From a checkpoint of a small transformer trained on Wikipedia: 8126 steps.
Each number is 128 + 32 x the weight over the matrix's rms, rounded and kept within 0 to 255. Layers, rows and columns count from 0. Numbers have three digits each.

# down: layer 4 MLP down (transposed), 1792x448, rms 0.0441, rows 211-310, columns 384-447
# up: layer 4 MLP up, 1792x448, rms 0.0507, rows 212-311, columns 384-447
down211:162075074131142116128108135113150149101153165157102128093156101127060121082091118149103152113122152100183146178156077134180202139186128140147145151129104111131164158158161180121140163175109141
up212:183153150100112087089095060012177115139123077141146147196111159191130074122095106148063097184112127130121169148184117133101081163092172106113181137190080100154110134139106144160127099061162164
down212:087167129170079076175095094103110205044145148143133120164106109110101080147075220143169051161061133250104092126129217116159184183160085109174167105094189094168091140134107101113098167100108064
up213:124139174130128074124077156134087111150163145142099165148128103117083183112183162109163082138078175067086146158078162065148205135113183141117107167119122121117206164082133151129154145138187110
down213:128150125166173198129125091112107154078132097143146085139164109146118086197126104150147128136111105105155134124112123103126128174142109170109117112089123127103078091110142103119114126148130126
up214:163125237146111100107094133142154069151112160167150126091133060157135149152149129127169197107118136150190126070079188130125105117095136182204193099141147075068137116155136058140146149161114116
down214:145134159171122169116133066069188133125121106169111163128144077132072116152135202089137098107160155138136110113123099138122113040150132116182127133139143124102123115119196147103150140087114179
up215:125122102122150173102150157144126085073048166113146106130124151086147153143112122124176135087139102090057082172122185103117077091117118143143083091073112127078109090145139144109182175149111077
down215:136152104131111084224117193159104118156151096130154143124121174089133128104100080075108101172156136115142170098126137100122133166114157151155123153173188118152140122102149136160118129094155134
up216:100089092146127154110151166101196023138083106126136128098161114127135129105115072209116104110119132150131175110181135118104084139095162172171089128148183150119142132186069155142089145097136151
down216:121144136136101054091153140123130116141104193184104149180125121084155189104140150056111084173128144108109131142146080074144138145111131102133112116086113104150169175110131119085106069118102053
up217:107137128142122095135117125197142123170113142163140144133084101145149132146118115124153021115111145148098221208097056136150188183152208142126184130136111145105112106106108136198149111155125133
down217:120117161143081164115152114073076157065075097157146062124124156122138156126163117131232154143120139141127138189152104148134124127132130164125166161146142116140125080103150148123174147133121136
up218:149095150128108149134129105135127111116113128219123145089090115113137120079114052177145113120097135112111107120111163184064126111149134096168130119131130127080111088109193112179101141131144171
down218:154167155116108179125087118124131126153123107108167147139105121142104090130128129184123152121136158136097145118141118169112174128134090090133179122145073135099122180108125111122153133136187098
up219:149127108087112153074091118099189124111110183139130144138113103106113161118151088143091161169156115172098184106132155158178126135086147136075172132087113023186104113102103072162119090173147145
down219:152177151138118073112157147132103144090138109130169160115125160172115087153119117149166077071096121081111065145164160096127174151174097099169138149195142225125156156137171207144160138080132141
up220:157109142128122143108081095120091086135123099204100104159087178123125197115144122131139072097135117132177135113163087103117122069088137165136124154119146151116141088111167161156113085189112148
down220:081173109104135099101099089178099127113159142120159104132102116173091129144142120139073117140134106128126145129143119128149197138113094088133131166171077146116171075181125088145089103172113101
up221:185106170160148151125178056142100094155139111185120136162176161075112078146160103125191123150108104136110176114134110128169095152116140165148111117133124118123102120108188124083151155125113160
down221:160134057093125141117093167149152096114148160166087176087144131172135096137144061147131118144125096115188140121136120170132125187156193126141160102119110122149109065119149136061109127150060150
up222:143144128063151147027146083066133143128093096153142174144040143184106079095141156122168126148099132162054124052117132134117087089081153142215117091154146082096185173096126149157123162150134124
down222:119217152102120188139104161121176101124175121136124111137126089158100150145142158133072101173088037148106164120093125120175070192126176095113167043165122097127134115114151169153104071191154139
up223:101143144121070179075168092130165123098174145123146121158088148129145134141082104165094110208075136099115147165157121176168085131110182153074131104124111127138159143108066120155151157129106079
down223:185156129155169136129087147079084163123077067171107155135173114121085161110209120068134168037180146149118113084128192105091150132110100099191172134148147126123117093136156114129100112112114177
up224:144177122098137121065102116120130143091130145131125136122131127082117103167078182158078068102109076133073084070079148151112146047092133157171101132169156086084092119205124148099150105173126138
down224:096116180145168195090104123127135141183131115153136153111144182081139061115156107180132112158116148087142097164137138169189142114071106139102127071042111095170130159113158160077115169118115090
up225:188084140151087118100177135071128068122125173161077136107135164151118171081127125153123126111140144164143162160139171156087114112141127122166206132149122074126111144092174062141130086098114190
down225:069146147089147111107100083144181127128174134126164120150121155114131116155137108152098072178111146153120084096180142147166119116110148126103111159125158205106159151162122163132152166130115099
up226:139141119073130084106078120128149149164139098144131187124090108157139131119123149110124165143087114080056175121159128131140107139125138114123155144170142129060144167112139138124169149098112124
down226:130126127138170076117083125123127128143121106130124167124125108169103121135145124134112157097119120126142127121150144127144131158116142142124122119120155106141125121116157160110096152122116097
up227:079057124134098089113102142117173104088165187121106141072152059124130101071228101161160113127157117097064114142139168045091125115127167116109045151087107147120127140134160132157148146097139095
down227:119129126125120203083173165133103138082135105122107047127102073131125139160140199102121086139142155142113113116113148096098085101120096094158136171122166106139186108167109175101129084147092138
up228:149091150098122103167154086160129172143153106151150140081148121169134107155138101136166173134145113106112119131088103145135126130105138181181118088064151096116161071107140108136131145121146124
down228:117146155083082118135133177096151057152061174110133130155089109075146079093180132171083094141137093142161144131147147180143179140120099140107150146138072163136144177129133132123154111128128088
up229:139174190067114103106169094104173076166165167136192101123061157117104174137143106178142164062067223142133154113081102154128174075100132099145108108183101103139185190144122138125118105120104141
down229:092133119152081134084136140187083120132168031105152086169118086140065102160160188125101139125053128173075144143182094121136175101076111142115148143138095199141091143198094106134114159136156110
up230:204131116144129116157068173097110126156068155096119161118125117126123149101165194140126149106172161195102161162060144111095141188087166084146115182160119149127125125088129125110134110113111112
down230:133129161097179114124151119161111145156132116179118102123185102158149089135150102140133101116167101129135142179150102156125124120110141159036167152176128133145126090168139092115153163114154187
up231:131115194104118117084130127187133078110150159134165117097172068102126138139163174161146104161120183093113133084133102124127150123067176161111129169138132114129131131093170095138188101114151144
down231:179119127126083156095090181094161107135129144123129135127083154151115181102086166144149090075158070140156144137177201158119175130114139105190110114100055171111110104152096108101102158094149163
up232:108104168148109103117081110101105119143105135101120122121081106165175181114188041140144118186137145154111166154122157147155124176102144100134126117163086200119158195115076130132059110128107153
down232:147126096174124137142139137083171139100115089136098098113182119118123122114103135189109111137137114158134125137096153102093116109111150163163150125123159117144101116082144143108109138110136167
up233:105122172152141061125131136122114115129167101117138124105165040196132092145117126167153097163102116028157134136136138142080104094127180135165100118144172147143131152097144115085165133105137142
down233:174066128142111120131137118161157122128107162109108082150117139134120093131173091105139128126132119121084128102090156112123137148211118122116131164103076144161174109093178146131118157129106174
up234:131106147120069146109186088095162107204136155144109208182108075116157074070154095094106094098157151118131176161167160164129124094086109112149100093105124145113113143148113135113119110139129146
down234:101059090157117136100143111092122189137175079181101154146096130097089171081173131111138104062184159162108118128043116128152154194115114147164149139158169127112177084116150165120166175128136138
up235:110160104113135148050094138119074085095125197119123148098141080122113099071115070188126112174194131083141161147190093083068142123113108123089128092121150164119159137146143121129170145163135154
down235:153092053126216171171120093158113122173099245139113087103166113125102089154137121143111106110079118105181177086143121116128138156111130123147169115099135185105111135137121173136205058124140130
up236:077160176106108158075134150128160097160106074203121109149087141120151121133098066125116176181097177103160154126165139104129153118115147131148145122134095171150170139156149127117068070113160129
down236:096132136102138124117147154067163145195106081082168093187099158078158109169131128115088166123089132137090162111134143127114141147141068133181104142137180163165113153142126097089129135157130156
up237:191140111125152068107138105119133116109107155107125097137065161146163077158049163183151131096074153115149093112122162125117086088128160140182112119147102156096182092132089122147097139143123111
down237:122082112083171172056125105158086181126144082187197113152160174190069130151159092159145126143063185152100130117108128128127073138078082151084151149134110112064119135146169135095114104140121090
up238:166057162140102071147140076115094137181135156100098134150187151117164149142141092108121167085122112134098185120154176105182135135099129118120127114175172192106094103208140093151157159102148121
down238:133123116112105144150162152130072154055136176170143158148130131150123119121139148093154121216156107117102148126075142190089109139141167114122104124216098072081128067116159111050122104144131146
up239:139124152083117130136162172120128131073132096124117134142104146129129102116111115175099120151095144140120100078185122137119069163126118153134140137210132085119115167122139137082115136090135129
down239:118089139125171170059131141131143088153086097097154161109109119132100152174101115149144139117144137100083135082140144134118119143083108124185129164142182174091119139173068149097111140148124149
up240:136124168135126168129091100162128118173105094183148150107093212148121076130105090134088144161128125177060133133207099117161111112108081114115184100091137125107126067130121177194124115119129085
down240:118144106127168098145184159098106162132114167092167169108141017185164167120121168172186174122137199138139132102103117134097179121087119131169103129217060111119142136150158071107113147130141119
up241:190101153161041126108137152221077078120061134148153095117130121155178132105109073166125127122145128115132121133129150134105067103094117092115172057163136119108151107152132110228136137191173107
down241:157128133138163156118050142103150094144114159102133145122124064142146113153144115156159138136147115080153195173186057143150099137153112121157123152133097155144183110123138122140141138204147074
up242:119120155107155141094126187111126079142091139118117114152052142145140097121132110124088117188124087120117094127148144126139089095099112134144109072104067121118130082122086129075162144132153114
down242:159179156146125067165163156142144143122119136099083107134183124122114105146139154177135111124102122102151132052118134119078157084151132165148139119148166167100101133135106159173133148119125128
up243:141175133135156131102119117078146140162143050122139132061145137158144105146131160100161117203080157106095072091145166155052142128141094115198121091153143138160129108105144160137129172145119170
down243:170122199131142088134059110147158124156121157099086091191128145111122121139098095095116128114099186142089102093105139185144159196167132140126113096133123125148044135121163150146074119107128173
up244:090113148122124089124152095101112149107149091075130154133086159125125134153117139179120114160145156111109110162166128130098186086162162115121133158113100130094136132125105172185117109099144176
down244:161127146189101151126132144115158133079089146173133163122176154089135158130210071104110091133079119176194173139129140084121125128109143115121200119179125102173149106099130062078066108150109121
up245:135059167134083159110126130143094071131160145077096157129101147160082099192106034143143111116097096096161129151157157127149094109113079110217142043139102169050126114152104080163110148101140141
down245:095174086089131110086171114037144048054112103096089120131164119104135123107063161148130086108144078121173071139105114126130120123125154148087123131120161164095114131155156128112102105130181067
up246:139095144126081152084108136084164065133128140126141186211159161166124144152091120174154100142172100146087175176086147118157095173079140138194132063115146127086135108062114035152123146156089091
down246:156111136138129033079063106067163124158170149107106101179114077089119141084106118125144151116202143119133147098127134117157150092166149070179129136154106121144173152150135186169175197152093134
up247:118118096161123066057120169112152087146074106072109114182090082122129092173088079146094131140137145147150153160068204167093096196121132142106112088082146138117134180136060146113113156129162099
down247:114153137065145140122142102163136113142178138100115152146086109116168179131171136171152113112075114111155108154113099166128110120118117127172137118136114108181180174130130185175152140151117143
up248:137136165127140113126080153135146081121148117093110156102133127125093062074120153156097113144187117120108142119107094157103132147125184124134118119110152129135101145119199145076065092110141149
down248:101117103138143150164168131162133142133091131155124078116133094098130118104122126117156099140113095093182159134132157130172131175089130163138136088121072131111097176112093137152166138101106108
up249:185083121108148121133073223135040127103046107156125166078188097104142137049116128146106148106145076109119134114122145130084165080113152132171131092172153144125095129164145116141132111053124141
down249:087145146094097157129156085082187152107130146132150156175126146128146117158161087148065136158110105122169126087179094148079110131100133125166085183112089191161188133117125126090133157129132119
up250:106138097144105065069144140182174113045113099124129113162077153189156104176158162122137115229079157173150157143145149118175176099161139091129178182161121150126114181098184144096045103095113168
down250:119147135160170150114109076117103118124153084138129113143125170166115122130172137145148116147134129086121149124102088132124146116146192178143132148078120114149125127159101155138099062139161199
up251:092176115134092047115109098131123098057140080128119161112110159178154118073079156143183142165126128088082106070158131146158147073132150064174141116084201051140129101135134127152069162090171200
down251:107096090048153132111131112118162113194138163149082157131129172074209137129131148108149100109177180176185127125159146101137147150124125091095129082150145132136102109154144130152066099085094151
up252:161152116144125028099123101130091087105116163131139098110186128195160166122092108169124078146152104097100115152170152092116048163107166222154159132143162154088057057137126134107058132123103102
down252:156115099144143168155102174098126089136126122103162152109192096191080111178084166069165117102133109086050151152179104080132101207180116173138164162076155159107165118179090159113158127077086110
up253:170114145150106114103161057127174104166083122157135080164115137121105170103134126127061161163132201174074157109127121132115106079123209048119130147176100109150147135095124088120114072165121199
down253:080182165122122181096142107097165084085145100104171076129086100186134098103151105128130111099130075117145083149098164113135155120088147180137164118193096103117115152152157123152130165145137051
up254:100146147098135123185139194086160103162175113144173154088045102107161145117166210145105077083107163117093113113135138122066171124125153108180118070137160075106181161187169180131082122202122184
down254:165108047109203164150124155104076124147195106101117118076104152186118051102106095125127122104180059144099163122140137110122154154090176156120061067129101086123172090161095071113136165130172147
up255:109134133083141078117135159081133120101149103132118156145141171110109060115163095183070094151118135129065104111181130156087151123110139140151103118100127147086130143074146152113075162137155091
down255:156099097164125131138098193230157129121071179160097159096116087121089207079098185146117125130103139113197168174160093083124139141183126131174133157148166168121181098146139093115122095122113166
up256:132114131132119179120170105156164143151086137097144129167122166094068096156143146126099146111126153136181060104201148115130081136089144114113119107150131109124121168128140080125119131095123202
down256:075159074106139159135103106070110102115097102084148125153093120092166089098113128140139121156134148171083215088110113117126098113139118173129081095081110119149133142198099149193141185148120085
up257:102099164121129105050101147128162119149111120148110107176078105129121095137100064132108112165145106163109173122162116143111137171140137129141108125118136099145172091117100069133093098107211101
down257:119137184115133090089143153091123171165112127128139146105091143083129099135131113104136206148106148098149205117141116170128121134101104132116162079133119138148088085134111095156129103132167114
up258:102113136101143110118087186102101121140169041055119174100119142116135153110061116144147116172171177089077124103170126090137118174110124137113147141145179203107073128144174155201109176151156193
down258:130102152134188131151101139118125156095171070173128115089146124124187126133151116159108164114159150178115125130141088176177172181163153115063152135091111127093107143122077114117118103137125085
up259:086083104102089101087136150051083067110161164153135182223121160101113096187127155161107067110137067135126088136055175091170094097123155066158090096194101108138131127189123114140132103074176148
down259:177107150120140127171059099140164168095084130125125151179156115126107164053114132133168155139094157112131162074190066180068105199177061080098064193127157179135172138106194148144173111133104149
up260:128126148118122125127111092131136124141112062123133213124134152149137158147128106135127146108182086113092126203179098134119151151110101156183108097152108131122131128167137108134108106069115106
down260:128148133148141150138109151117150129135163079145121159127136107078121147135053140089152156121142182147180141128173104132132103167151153156155138130152100071126109081106126109170162117124138132
up261:106122156141123125127087137096090137135152084097134124177077137134181169111155078123151135151155134103121130159085180091128106077096113112123144184146097136139109090137099120121107157108130145
down261:129116126162116125091104104090125142144114108090105137192138116157215086098131117106127145184111095152160176187095132146101161130150119119134166066113108160149147151129100132099103151126141074
up262:112122095140113133067198169169109124069134078164114094128049178115155145167113113155111118160129155145098061130160108102108117147138119151147148078169061091148162136128101176144124155120144134
down262:107117180054152125086123168129190198178176180157125114106121133128110113136141133103156094121160164120107114180120113132076161133143159097186027121082137138116111115087090160127148165143102095
up263:187097185108147106130187086132109095134095150090115170131133169111115108117122119189129109160162131111080095204127158155184125143090166139085145068185098110108113123158106116210118087148137132
down263:168146112162150133167114153094108126159116118097129115069146172157071122131140164115194132164158159098119094145121112119094124116161078137122098128055156132150149101105117121184100112114126129
up264:121122181108090140055095097119140076119133170169154122101072152150126141102155090162156135124107158119116170145175119115130122162090198162133132140156142121102170109121133133172153116091148140
down264:152119115090126030027089115110188088096157127119164082132074154119128125093134101151110116100170146137097145101106188103106137174061198150148133128083137093080192123130172158181110150130146096
up265:229127118152071124177130100094107145119156141160137170156060081178134112135108117225124127085161072097154154131153131147144151179140155171120214084102118136145158118145145097144168132125187081
down265:147132118139127120181128159113123152106139140140135129137113144139122111122117143159117104119118135126150128125138122132147158123131135135135142125125128125151143127140138112128130131125127117
up266:180112189118123139134097126121141126190074148111097203131135126140168142100192119146118102124144194140175057211108141094129179145109132077144146121165105130103150176130089159162136097193168156
down266:140092162107115096158117106189129096089153162152093065131115190080081110051117201080147133115103132135124172210132124164134077133087070152180103165107075190084170097095134156087135147113142103
up267:120120113133119098134135162152188134097074140140150189138111118143129116114099120103141167134116146182124109067122148133105105113102126068164138128176095093138134097096127091159121112103139146
down267:112220099103136122156136101135113171088142120106135141162154140108205103086040089117151147087127142117081153132133087091053112167167100121121187129106116066149159064120142076185103072080157139
up268:154129162101137157118091174096176098161114115135107138176149102152153090065179124154117133129138126079151148042165125125102142113079117123169163147110126157081129175108149126162140134068078115
down268:126121144111155118182144117180051110122167162180143147140096121093083131135063114134145147072087145148184134101153167159136101098150092104165175148130074171150114117158115101172148122093145134
up269:106053160104122150128142131096159121163086104094120117115135131109161142142152136133147123131087127141173157126130124115134177116086183094120092127140148165112146132138119158184177131117158138
down269:146159100124107129107131140133133143165202111149136084119138114154116139162133113150135136153118144145137138146117126114149117134132133145105130086090101167148114114122119134125100080127137143
up270:115120153102125126108075132110097162134096114163114081126153203089145140092145110118038117087108107105122130089168202127112154129082097113171159089213145135095183119155137065123204082098183074
down270:162116154134111166136090111207163139152119192149146119090167153135136185133077152128117123187109156105129164099122116112194070165145149170152069097101136139093119152119165181140107103109122157
up271:158154157117102138079124113117144111170147144156144136117076118119144095129125090136094067141147150125123137135141147167076099085082088090131148157128123135094101099141138118164170203094093117
down271:096127090155124140121134080131111173120151139099098104050126166163142169094102134088126133103194117085141157125161084111149122144099053116142120168156074171118155140109080140137142115116154082
up272:171138161125122156123124070096083146197132077118126193110111093145095115030115134154162096113195166061119129137122119067028138154133100134137166098101107099109087171158140068167184139055113155
down272:152130147105205137145111130127183196136174130114122134150139177135148106192190125134179108104047182228094150128131078125112087143123077194141140138093085174113165157162090114029098139166116146
up273:100199149120104172143120140110187087126135128137171134151120126140119115045100134122098117138125142123200103162129107149135080140086117114135076124141137097134131173124122118076110120091158145
down273:122133139108146119138179090125128072170123112143134167136141028143120151129099137162111139103156095174146164118138122143091211133119102109121111131096146192143147098171135119109091166076077166
up274:095118151131117153094041115139086134062111104143128076068058121130102178096189061187148148114028157147102134172074142117101137061114153132172149153132063178070138174111173167106100118207188136
down274:097104146159145086173096142057175076183127116063128176150162115057111129096101194146121144118148106126104100074138150128121102113152145163086078120120170180141146134130114137110108119120162140
up275:181121097103065160108164149126131140145120191148112129098119177152105108067164138169136092193179095139105124162142143124099175162111128130129183092090150088143137126097083107180133101164169084
down275:163138057121156144116142172106098147101137081090143129106069109145145130143130104113156135096112127131192175085109150159145125137120140166174146099114081100157137168111189125135128174112141169
up276:137126110103102161112157075115112125174159101119135151123073162127120134169195115153110123084140172149171080164154177158161101136112130156135144115096104134112193135166094105151104142113130063
down276:158152089123120089103140074147123126076138158097156112105176131160170162124110128102098167113158022193110113144118085125132188115159153146103108153151143101136084135116159137159167134154139184
up277:143113149129110099128146105130159134123132145158108124100146173115127085094110153135052130113138099142121177093144100185114148142101129148085118157152113142144143126124109109175095145083155132
down277:131110126099151120189141117097107114140111118118118141124108122099139115145163158103175125168164140097134123090119147120164102118126151141133176105134111096131194051090119125080136079128138119
up278:201065099151104056109126162157105104117132144146141111117140160143117072122130124133152164113099174130140147129111137067093125165156174154139199122145097185109154093100162125133137118149118165
down278:139079141131207120145123171144193109132151155098168149147090122166079132184185116081136130118040149096125103051121127154088134129092175175101103130154159085129148096088111152184105132119046069
up279:124107117104122097130091131148098138140125069161149103091083125145146121136131152161162112106104172145128109136111115133121120178154108156162141152131092118093200178108169160151097141113064165
down279:132109113131132141129096109138136150122150140140117120107106109140186136070103118126141110086154105079069152060134122081094148110100144166097112128137144160117113087163117143105099078167096090
up280:142117147089141185131163088098130086132118120086183165124126148136195109141118143149129102127116134118140102105135145106102152189114158124143120095146112169125217223172146170197177180090171151
down280:109080122179129137111142117118124147107158180131122143108105108120087127150149123155097118147130091196153147140149124129166166062146112161117135132103135153103131096088115131090077114193073137
up281:127162135131122130064147165122122084073109126108155090125083103117113133131116123164146078164159110134188095202101127125094134116124106162166156138140111108115090172117156172066082117134124141
down281:101122102111137154117182112153080141086154189111145198061136101170117082167104135080155143090142133171185182039162148154190140114142128166126086195103106145130161082138149092202158124098089128
up282:110126142095100099139161139178133103073100153129117105123104081101184128107157128153153142092105204148179142101072166126077145091133168135174113169193111155126161153121119134154076104127177122
down282:162098129096135174153118096041118148186149098147118115153145134084162104134106156116129127171159135139118095112117140118145149144092134110161077095131149125102150103135130112124146120126092098
up283:154147097088109134128168153120162133144112128102095115090151163162154165082113141153105117159127106070116152119095165087112134128118149144112083132128178115128139073117167125105127096173110113
down283:130157155152117123183080173121119129102195132160173095140096067118140123161121081147153145094153133131211133114116142111116118122098128164156110079140109169130183148108109111171144182083209108
up284:149117082119120059110173106126145058113080148088121130090104116125224149113076153171102185158174144149134134071104138118104115168103111135185104123165114074054141088102209110129157126074129119
down284:147139099094101111126144091133140113084125090134146140142104083084120180184131155151121128134160175118154141109170118159134073136121099162133130125112123135076143137146089139109074164145084144
up285:140111160095112151092133145090076132111133107154129156171157146148146102091101147134105104185106149216152099085181183106129097177082195141133120164159158136081155136089085148211092122129106115
down285:052169142144142131128134119112164124129104138146084150142111110108139164167164098137156135097086158121122080140074127176114135101105142189169124113085171146138105129112132112090129136190127124
up286:158124155160149144122156152125140127108172194116104107090140096153185061138092093153101010096188065127069138156130165152114086140106131130127129114164148141098110057102172156129169147095145145
down286:136101150124085183144166118127125154185168122121104113077132163143117133051117156076086143124177116161110110120106072146156190137089128127164095190159146106082147066147128114159135165115129182
up287:161186171149134113082088137146128162086072131149137120114139149194141134040116138134207126155129188216125140157175097117139115160104171152124194094204133127097102165116138081148101085119174106
down287:119113148106141150207088126133193132160156155131103069088113134190102113089131099093157113100139118108071105112068128162139061169085118236154152104082167059070124111184160186182105102060106151
up288:100123130128154067160102150079160073172124098115149082067128095111197156147134111192176108136124148155184100122153169148070100058116184114199179078118171138119099087036148147102071107170149134
down288:069151109154138174084130101140089124137141119181151154097120139167090151100080126138140097131151167119154145152115125144136084136111155096064104154108135089133128089100148085162078126117050128
up289:135132158092085159110115191136137134145085143126103135158123127117162074139105075155118179136063158133111191075123097077135119121113110163119173084143146152056105108171138116187136148124131166
down289:130138130101135119172165113067107079144114124161103144150111160147153119154112149080157141125144105097197110149100078097127194058137138085106113104050144102173135089117161114111119143171141079
up290:159172157116146152128156145155100152174088092117113128116041143148166156105171098121116146125153157087101176144095131090118146108109177118114159123137096070105089081176164122148129164129068119
down290:100091181118068115128133159130176099132116165148088174131148129094088158096117190171118079151124108133215093108111144172147130127131128132130066124086186157109190149102119131118124093106141123
up291:101177143150132119134126101128132089128096134167138104182151108138158083195130120145097096085069113104126162144134123151144156131097131152160136162185081111092103158120135159113129126120125148
down291:154102119141105144114152123158115122147106095095140131128075107120146141149108147136135118146130166147170114085151145177138117096084117128104169148085133098153156158056113118121111149102106106
up292:123130170112136117098075171162165113106127176175119084089083157185115127089134132191140058168122155138149122130106122136110155121104104137129201157183128163119146114152095086177113090148090131
down292:060131118126102164112166165116097138120107141159122134144192092150125148105101154137139162112096094091075099119084095112128116173183171150101091149142114152059099123090161076095155150152136147
up293:076077097142082146094137073122142074155151131118150200136116141170174172190091112146149178135135133149130092155110135101128119076107097144117151134150018136149194128149074117124116085073139055
down293:078122104095197120120117074150141142133197097139159131129125146091120129075177150171069147130097085036085137127128108090106118136153096062146163051155138117092177144130124069113089137111131149
up294:081080141132063160115133129176188117082083104150119137123125143091125128160149120100157122181094148151137091105144147136168145132089114138167106205197097151129131140155111094113133161135151132
down294:124165077168123148164119128119144135072162161140087140149125104163114136104127121128112107108125127151144124145125088167112089149119117136146170162115205128188151155151119215136172106131122094
up295:127205142071104177097167193098102131112126111168123126105075170215169137139110147144080115130098126158112154103105145116155124071125144117183141125146144100098149103111142153127105148184141115
down295:157113133129198152132126088129077141153190137091114137114122090101139145109126103130178170094086158124157148111146140126112132107095142148108147142162145135150087171141156168148119113057149112
up296:157130210145072093134133138094152112132101073126103077139132127130127115132134109175112122160091080142094074112137171150122156095118151104134172105132149158134135146091082128132129124153112123
down296:152126143151072144178111120167125144118150106099110076114117138150163126110128164170134139134133084144116108111179140087095123125142099121135188128152123098098118117144141109164121176126109086
up297:128151149119133094147152137132148151145130090096150137080175063177170124097136184118121110122114162139192144106120140116106161132123148114187078165125159122114152123113086129123139127153121121
down297:132192156118076135093112123141157140106123144161166123202067164091107081167172067094107133144136123115128118190198164055160153088148096051185155106079073115094133131147169127124107132127147097
up298:120149197090117087121134084116189050131105065160164119157130126123109103167069124135067172122123107142130123111089111125135129179150150081173119134101109141099152152186143120154163152091135173
down298:121172091084119109096140116142111129117122132110157122106108149156170099143139135049115167118175110106158160179094109065128116075104082124168089184128103153146147098102139097105121119205157145
up299:167145096152128125114090082058092144115116146144158098130149101104124114157082124115121065145137060184136100161081154126163129109146155108197129117098111114096094091110171137184130183172146171
down299:127100122133143123157125112120110098149148160137129198090171161083101173141087146179168091165114195145109124120167128131119093129187125155190128128126151142151204161110112127089167122070085173
up300:205160156139110106061163114117163073103081154117118146108162052127146173033081102153099087163199110143136071130192124088070088120143114148183197092151182119104115115117095153153122118083148220
down300:140159126163120095143163147156132171165110129127132109075129131113030178093124129216089162112161144167148089152137183169106107178096127124161139107057162119130147137134178137149095209056119112
up301:102089134165134157135152171136136136089079065093104103164041095121192111153122128135137095174114102157151173145113108165134182063091134113182132076118130170154177100126110196124118152147157138
down301:136092158172121123110154187120135134139155143179127120151113168125105147118165148106161130188105107163158122170168103188133129133064115113185113136096112100132104124170104050122132129114180183
up302:192117090094128080152146157090162131128134183158116133133049131176230096081112085186150149088142079162125116161113185141058131176103172117174157108117132062094129212081064103125132154137162061
down302:096101138075158115109100123172139109071157131098103103103100096140115183059123141125161091159142166075157162138186117139079096122121123134157194174079126097101162142089131144197181173093120084
up303:162113159093112093123108086121135075151118061093154081098205141094159107161095088169125036139112195124124145102174131074101162147120170129162135141135122177086139114090092113177114122086069133
down303:167158120148135131131098140112112152102183085139132230161133093088158137154081132141153075142167184170128166171068100164153094127158141075122091108121113134140160128107171111182082078143160119
up304:135151143096094103073181137141147117121125146137136116139079161141127154170126165123112125140118121138119119053142153155134129098067100144095128126114098080109145194118129161136113148150078118
down304:128139161111123098117095120102142157144150125127106115128151142150102182154123151117147126122082102160188131148149128131158142114155149118120123136168120067102151134112114156130101137140127119
up305:137170187122150166128184069065196111146096102140163122129150128155126097049112067131121116134101116108070120102162148157118152131123161091105129128086192104145159126141126151179188161140116168
down305:084154100174086071100106142101155096166163168169144094104108109108092157201134078127126109074153094134135071125126091120119146161203056131143124133098084106099071138123130134156126198155157085
up306:144133142134111103111114122162119063090124115124119155172090181162147069114141050219144175155171100091109130104154130165152079074056126100129129133119131157109078127087167061178123171072137147
down306:144131123129093054065171136117157152120121125148123196078103169186185112122126110165089139122155178099126071115177198114145144204198101107169099152120147167166111137151149149080123138127114175
up307:142115183127065098122145079124090093127156078154123115116130111211154143093127113164123147084106077105194197146127118111029211140120119137147118110144096124110103100098193118157100136126139118
down307:170127125147153105134158147124135133141131097097103161121168154136166122103129099110173117135156076134114140149063171087115138171187156145160110138057137097192106097144186149090146159157107183
up308:106144185075117119143128139103108078106061137150146088139083126135148115120095078190121073079114076113168158115109098111122124047099135144155169085130155102129154089210121106111094119131150143
down308:100123157118133142065116126115117111112157132106133188104133166151088134146110168172126163165189174075116101116113086131084138157140093074064138120107105158164069146112070108114141103121124159
up309:097171125135131161126131113150151121126115116120105101128067151120098154159193120195116087120078139167161148107146166095119071104126209193114073164138112156135129144138104122052145097213145163
down309:143133136119199098138141147043171108130099090100136187159122124091117155104136060114117123138112127153097156118194127157169145115148117089178121128066116123103145050141178103166064118091146143
up310:122072104059134150154147088124097078136178143131135179111119202123117120083186090183031122104154100109118113129078145195165187129116180122171197124130158051103136146141114165152146108111142174
down310:176126096200118129139115131109087154116159126153147164143143128175136175141140114134137123139121135182166132101094131136126084178139077175131128161099079164140133149145143109148108166108176125
up311:196091139188117100122112147182140150160166024126114169110128120157180108134111152163150125099167102110144131159166165129110149034112141129119141095153079153065069111100136121165103136148203093